Part of a small language model's weights: width 64, a variant of SOAP for these matrices.
Each number is 500 + 25 x the weight over its row's rms, rounded and kept within 0 to 999. Layers, rows and columns count from 0. Numbers have three digits each. The size before them is the row's rms in percent of the matrix's.

# gate: layer 8 MLP gate, 192x64, rms 0.251, rows 129-159, columns 0-63
# up: layer 8 MLP up, 192x64, rms 0.223, rows 129-159, columns 0-63
# down: layer 8 MLP down (transposed), 192x64, rms 0.203, rows 129-159, columns 0-63
gate129 091:514477532538488512484549515491509500481522530546530514560498516532481502509541526473481490523506470521521493509489508505491514470504501518509494479471473465508451486520494466518484501531423524
up129 081:464503502530506504497452580473502484453501474484493503474527516498514473504494475482494483479474486488446512543513534492487502516516539506559528519505472485500468533536515499504502495493500538
down129 094:469547527481482566502550468510486502496527517511506499525510520534460483513509454467558473498509515514496507458484481526512479492523504477472548471491515499478484509500482513505461507539515506
gate130 113:485555525508542516529512530528503520454505491486484484484512521510514471509472517536486451454498520471486492493509516491509528473493501455559484492527482496503524513505526495469537537526466532
up130 122:508474463520543522472509479513487466489519417491499492511524489487495552488514511522515459495516500539512518479519566497521545530480485473500487482505521495486503530520548505491503506513497529
down130 114:515484538502508460504513503501468508508473502535528486464466459516547515549501526469469483493466494500516479469505556542472513514503530491476515520493455469504530551472491504512496488526484506
gate131 097:506516469529504483483525508471517471525476483489502520503519511537538461542535477516504497548499482486502538468522521514525478463498498475528546494489516560502536546526516493496491492521548514
up131 096:494497481516513457449457467513516538541478524499464518481493520475498496523488526477500462489487509491470520500531508526508503509488556462464481479484545505528498478500541534516541472488483529
down131 098:447491509513478506502462446534533526459513463511504489491463494462515514470518459496425472512536530463495483518504511460459504529501496522490491506475478497484479495509491509495487515495487473
gate132 097:483543455530493550537528508468513500536482518474481468481494496523484514515524546526494525500496511530525482503471499467512451470537486499493496448515469539478489535469480510501486524509521482
up132 099:518505515485515526501472530542477541488524462514513487479534463515481473510472528501543518500468527527514512493514513508527536506489492459508523437527474486493496470477509531536506483516563506
down132 096:510516527472528544518523483524517481474481521519523461503533469481466518498495521493425502532506539499523526536472482483524479482515462500501515523488481518507495546505487538457465497522496477
gate133 098:532456536520524534500483456513459484501486495483526468503516483515526494513495524440481489536484518512519491481462468497501540488509499547462562524501509517485511521516497492540534495517521475
up133 099:546529502504463517520519529488495509517480527493511425503465514503488497528489458536474509486508507500515493479542491499465519534457476518538518488544496524544499529499482509468537517504519470
down133 102:460496476493516498519489510474549528503519541473462543505463467492502462501498491521518548499485512499515524508501522477525489464474492515488529517457540474488498440506464471525523463510488481
gate134 088:555484489500534545551527542513481493522508533502475476539469508516507503516515483483494488491506454518481495464498460508497508476484523464554496455467486533503513479492481551505494478512484516
up134 090:472520501517495507500484532452487450461486472453548489456506498521478512506497511535496496558495514491494518503541520527493476502544493478502489483540491495515501535498529464444502532474506495
down134 084:545490483485513498528547513550490482485512566547482471533490518515552502500486481491512498474477501497489458487491464478516524470456524457517489503489503490503467499505501549509505493535492470
gate135 094:501463514495513488551458491506540520467517523499487471487490539548480482498480472480500488532484445504524508438464519512519532498499502479483521509512491521497502541517464510523526446488523491
up135 096:515556458473532526462494500520451503453485510474487516507507515462485469474528500498517475520507495499505516569548534482513516544526506458473491487484510500504486541501505498487478523507517517
down135 091:493493464492493469517490471522455506466503523507499469475502530515522476493498515492545461499463495461502485446549487502478539489504510484463501523470499535501533522508502492512493445484549540
gate136 096:492509500504504499518469524548524556504520529490482518524521485474495496475489481501504482474452514468475526529451471493492501529511506487529505521505484494469563536514485516511465491532449454
up136 092:490516482522532472466466509479456557512446502496509480497496498514499466518522517522482496502474462525476497531490474519496525466487502475486521506515498548531496549513506553552484506472488522
down136 092:482473530500491499498430505460512473491514489499505527480480520496499448515494542528514492530541447500484527535549483498488479501483451542490505503496507490508492553502511519491502504535538527
gate137 097:517522474478469470459505468494552478474471507527507482522484499520496497510452458554517510544483442494474485478490531519499497470553508480530460517504489501467501493485528485488521510495518505
up137 110:516520481553572480453494519481490463502537488498493460493547500467502493490521494508500515532490483518465523470510518468487510481511512510504576505500496502537523536526528514495484472485490495
down137 110:452509501500517508494474506561489481505522511486489481510500471489553494546520543459548489459503490476496473504467541455502517512467535520458519536514478528495511499492476511536493494506484510
gate138 113:507470521546529511481493516471543525435483527511520518492523531470441491493493506498497511453470516477482528485534499512451488513520515479500542529474477502511487495479513488528476482526528472
up138 100:504499545552499491514527460501506463485492497486490542457504487489473500496524473525478525516483475477464462471486468510471484488564485514504508541515474500522501481501484456498502517520556528
down138 110:500490462504506508528498476489513472483510485488500493517504501495495526508483527475568499535479493482480488508490514470537497476495516495483505535514491515553544518497472498538540534472508593
gate139 104:477515506505504513457481478496516519471480472538523483524453497465488525470537528476534463500510496498468529550485488495526503488484531471533488481556507482518504467533532459509507467501527522
up139 098:492541500536518497456468476506482501518511481505473539474473486474521499509479448492526526504464494483474498483497450456491482536516530471502507522521503463506478464528496507560526537488475490
down139 095:524454483489494519468477544490497523491509451526544468523514497513465492497454524527482487482477463481531488483474521507539508495542503535477496503536517500469460540486507504507496466498549516
gate140 099:552501506542493464460492457532507524496513484546482475508466511523501529466483510482497516540483510526501527504485519461513480508500460507483499518526466459456494473509481483540471523505459524
up140 097:481521505504498511497449471476494522506467519520529480498517526550480503497485497474484454526492480514526507484527490529454549493527471449481483504506506469562515455488507496471472482471476496
down140 097:477498506457494489524488515481491484479494474465487497500539488504497532509464456520435465544482491502537527454453536502513559495480495496465504488476513477521520515528500519505519514481511536
gate141 106:480489501485497517498457525508528562474514521543463517520492517508530537504517509547468486517481534510522475503461508500536485482490540474514487551512501461483521475459455497503496482518467496
up141 102:486452551475507464527493483494526539488508497479503511501511513524460492467473511537492530506507459501519508497515503504479539523556484513484533497443518482520499506568532458502503503503516502
down141 103:474520475538509493504488509485489502505527507501464515470498529485430463540544497525550457498509507504496503504497496488505515472462485468524496529496473489525543488552557527500489498488493534
gate142 090:467445485474495477491501476488520501474540485517493475509545517522520459490518506496562499513496523526500470455507499496484496517492480495529500491486532482485491522537524537549470553541476492
up142 085:452479480459522517462505503486532464543466498481483484499518537499538470503504488512517449475537471502494513509461477517488482479476539524495463492498473486562502509475496506463481487526485520
down142 086:493563499503513488499461524515533501489467523479485472498482442528420504549510487494480520460468508487519495493517489523500508488484504507478489494538519501500478475523513466497527444479498494
gate143 114:481517500448528508486494526517524493527525534482487514506499498513452479525524488484523500507491510493475494496515530529504506512465528481506511578509547477513532514470531477432514474539482513
up143 104:525472463471502491546474493502491540525492518471452490502494497522468499499466453484543492503529509504524525542509497466520502444542510518530509498465530496539518513511477518460488499494542502
down143 109:501517506474468472507504478481453533486501454519475509472494534509480517494567500483520528524464471483507477450457508514525474520462460493494477454470497524494514492515548492496510509512503520
gate144 091:503526478514509542519521526488542498507511489508569530491493479497479459478557490501523494487512523510514488505544539495481436506508521496486475479442482531491488509515535493507500510550509506
up144 092:489470468502487487522462479438508526507499433492465483493535494522489497499489518489514509483524489454486485541515539516512502512485480493484540539474523506554466514521479477508459521469494502
down144 092:507504474491486457514490483492438476499500494494529500462493481483537459472474509503476541475509472494526478475533462490510508512539491516479506449521467503509523458509486501508477480449465545
gate145 090:496514522494567501537535497544510486494524499512513515505494488551512522528502502480492516484500519499421498504465503462512491468501491518546510443485489487492525487488537536491514516536476522
up145 093:532480486474482482511513504498511548526503511464465476483475484504519505517513496455511516473524571511498516478495460518508521496498480501495511550503478474450506520470517522520474532518545554
down145 088:515499485543460467521519519496524437491476511536489468473490496510513531478494473478477509517506504519519480478550467498446476480512505521495504467532529530505501510516482463489446491546479488
gate146 106:528513496517497509523480488473497492510526531541505512514468488499527469467551516496515529549501514504480531522552540506527491482499505508547529514523549507474503517467489444501518539473482523
up146 105:501567468501515476487536511471496503525482546467515480487504523494516465501495518451526503468470525505472506457524502474527541509541492508457480522498478519541474486483526524499539525506496487
down146 100:490488555474521511499473501481546495517524496490526486516502478490569506486520503541481497540505508479508509489494497495497472482465554470544544477534537492507534468510514479477454476505513512
gate147 090:539515519525524512486475482489480495496492496502531499453482492497501527480515512489550489508489522537459499565483477483497501487487527524530503503503490496468448478494495543547516441530521460
up147 090:515508491471534474491465452497520520504507516501486464483494468455475558524554488448501530514537491477483514535469479512473507483462514524502513513470504512517457496487517487511540489484513469
down147 091:502506496523520484480499488478496520478466453477510516497484504539461481494467489563485525446468483504553513532530508491510514480512511520500480517518536504446514494500504450482488458466528517
gate148 111:494491497504567543491486498488497534501492516504490500524461479501527499504535537536463460496477548541492477499510513500466516432497486491462501525496507494498464508483489460509503485554480516
up148 099:502472467514481512469467508461495457479477510489487484512486479484487516462510485516542507504543518526495480524474449526507493547457531469498514468526492503522504504537469538447479493489473526
down148 118:445562489495514505496535464500530501492537524510509444516513531499486470516474462495531532547471447503502504495501504498486496521479508513474535536486489508457502474492537539520483495507495505
gate149 089:479486473478532479508526526501515510478481513487509531511519522484503493519483521564493461521450528508472507471508485499476494535442499453479509514502537483542441481491529523526522482517495484
up149 098:523501508472505495525518486513507464487501430465474453484506485498564489480466502513470443505494497493510521469544506495470475478507507489459485511496497510475543497493513487466486462545516485
down149 087:454510512512522531490475469484460447492510516490459473484515456516497572502500499496467493483507495535491527499498486521484490483526486531485523507515494536521509504489537421490489479498532511
gate150 098:487510468481533513525490453494511508483489533475554510497511535523527527443465514550463480520478480503500504513527529553471482479533508495491472506517518549491499480484493509461501505516473478
up150 092:517477494540544498516497470498491507503481509466485557476508511470491570485508480482497485490483509456478483486508508497455464495533524537552506508511482471539502496473498472442498495508485473
down150 094:487517497516499485516483511535474544479505549504513464475509471462516454506496502520480494457531512486518530500568469518483514535507510537514515513484537521499508489485460477489514447533477479
gate151 101:519493491547547496480499451522520557469483494480547530533507535536518525486505512478469520514502448496501509470502549481526527526501510485489507480488486520515525474485517507503539507487452511
up151 100:497478534542482511532563489532490505511555479505563495516521535473504540496517495494500505473520505505494478519480484533498481480545493541498519495483526492495520516478527509521482550491453518
down151 095:504519480484505529507570536515496483546507469520512539508507493492526491532495524472499492508486546560506522496487514491519482522511477489541484487449525505527532470511466470509511535482460485
gate152 095:507504502532545473486512487501478516468512504515509499493523508506512498479514517460461477493483507511492476470532479493494521533463506560500497526505542461470565467531526441498513490489529463
up152 090:488504535524465507539523494462479467507494498504466499554494541483507545514498483497496507473510514506489493520543470496495563456474529531531478480504526501500527479493505435532472496514491497
down152 089:506477502504512509543488463528536496523537524514492519517512525497477525505488482512476512497512524456463518458474511473448477470523495480515496472480503467547433502498510499479517481554471513
gate153 112:477538490505561486525480494494557547530491536477464506501473466489459511495494527513433469529481482467528506472522478507518483515466513511476516497502528518521529482483497481494519529491497510
up153 128:535475517502496456472514503520477491522450491483517500508533538505458455510486485462510510453513480526527497532546482454483518555488526525506496504477489496480491474507498512518507519529473451
down153 119:461521544549526496480482485521483472441493458493486541536479469515469512447553502472466504494499507510521516485480525487506469508483494498484521512468516500514482488495530539519504539501480520
gate154 105:487521507538526488513529535491471487478539525542510514472509511512472490511480536499481484496475480496472481513501532514481519512488505487466534462462469489495482471449492477512538534561471546
up154 095:462473509480538472511512499486536552501563476571504515486490447506538494518456492503507475526455515510522486467503532503493489488528490536484483494508517511512463473505510502492521475493512484
down154 100:513497502445521464472493483492504517515529479532490481520545488476501483493532489440476474510467533484516528484483501471505454539505494491518524559504517523515494505547533484527519472465500507
gate155 093:514497474478535524539479527488520538490492565482493482513474517521512511499492507481459484530452503492489456507477503475469508464435526490483512559504500492458501494484503486494544483487517491
up155 093:487488501504469457524523483460483457473526526489474518493477480524537513494541492477449460529491539484504467491493477462512490517497510497531517489491462480512498470522509463485470483529450466
down155 105:532504492460525495530510487491519499499457486518496475548497485502554529495484464501494539534447497501481499454500495523497487511496504490506516546499533499476474531478478468458535532556498484
gate156 096:495555529474476505523526445509529501456533477494504536495490497515491515470505455477496503538541473518504470490480520484512506507517477518508471482541493504494518488519484522554505560474474480
up156 091:510512544513487460498486465548499505464491493536469491483525509507465531441473512473502478450496483536488522541535497477479490502530482464537484492463492529498478476485510502453517500510496524
down156 096:515507481448487500517479495459538519538514448497512514516551499512458481503493453514514545554501506494520510460467514493525495513442531510479521462514472518510488492493488520520473519496501507
gate157 118:504496503494509526509447499473485551507514487503550505538486485481495492543479529476491483481515540473509487505453551527470510504507496549514514533482517542469490509476515539507513482533454509
up157 106:555505488510529497529502478539478463538515493451465518492477494485492473567493486510505530500475517503497451490471503474525489520563492499514508524513515515469503507521507482532485515477549517
down157 113:504538561543524477516501517517513498513462484512461544480495492499482553475467496511510533475508498475532522488519507522470527540456487491491523494508485486491552512523514506495512471510482445
gate158 090:550508508471486471547528488485514507520446479465535505517480523538443514515515501526471497510464466525467489501532476491543480490518512493507482493485499560486489484507487515524543506517488478
up158 106:456504492504510521481470479489527524463460547539500529492530441506501495506497440513485520563475493505510515510499524483497498461516472482497488504452511526513512497527501492497533452466500503
down158 101:497500464550509548471470496482511533518469476531509497490484506533489518487475510482509478475496455532553503528483528486492519457491482529501496483467513488536497511454505474520522493467541453
gate159 101:528481495489540510494523488559494479527496511503532501535527513492520489488527514526542511487495546519496520483477500495504497485467537452481480468529566493473445517520505513467483519494477466
up159 097:479461536489493512508492489511493507509469512532491469490504533507457534526522496498502448506533468517502482508500482435533493506506522465486538530475530522508526545474504497504557493509543532
down159 100:497522545483458524470451478491512492455490514501486462482473518507453505490491487521473498496534462486505470528500514497472469506479481526511489558502501478538539525520480539484518502516511554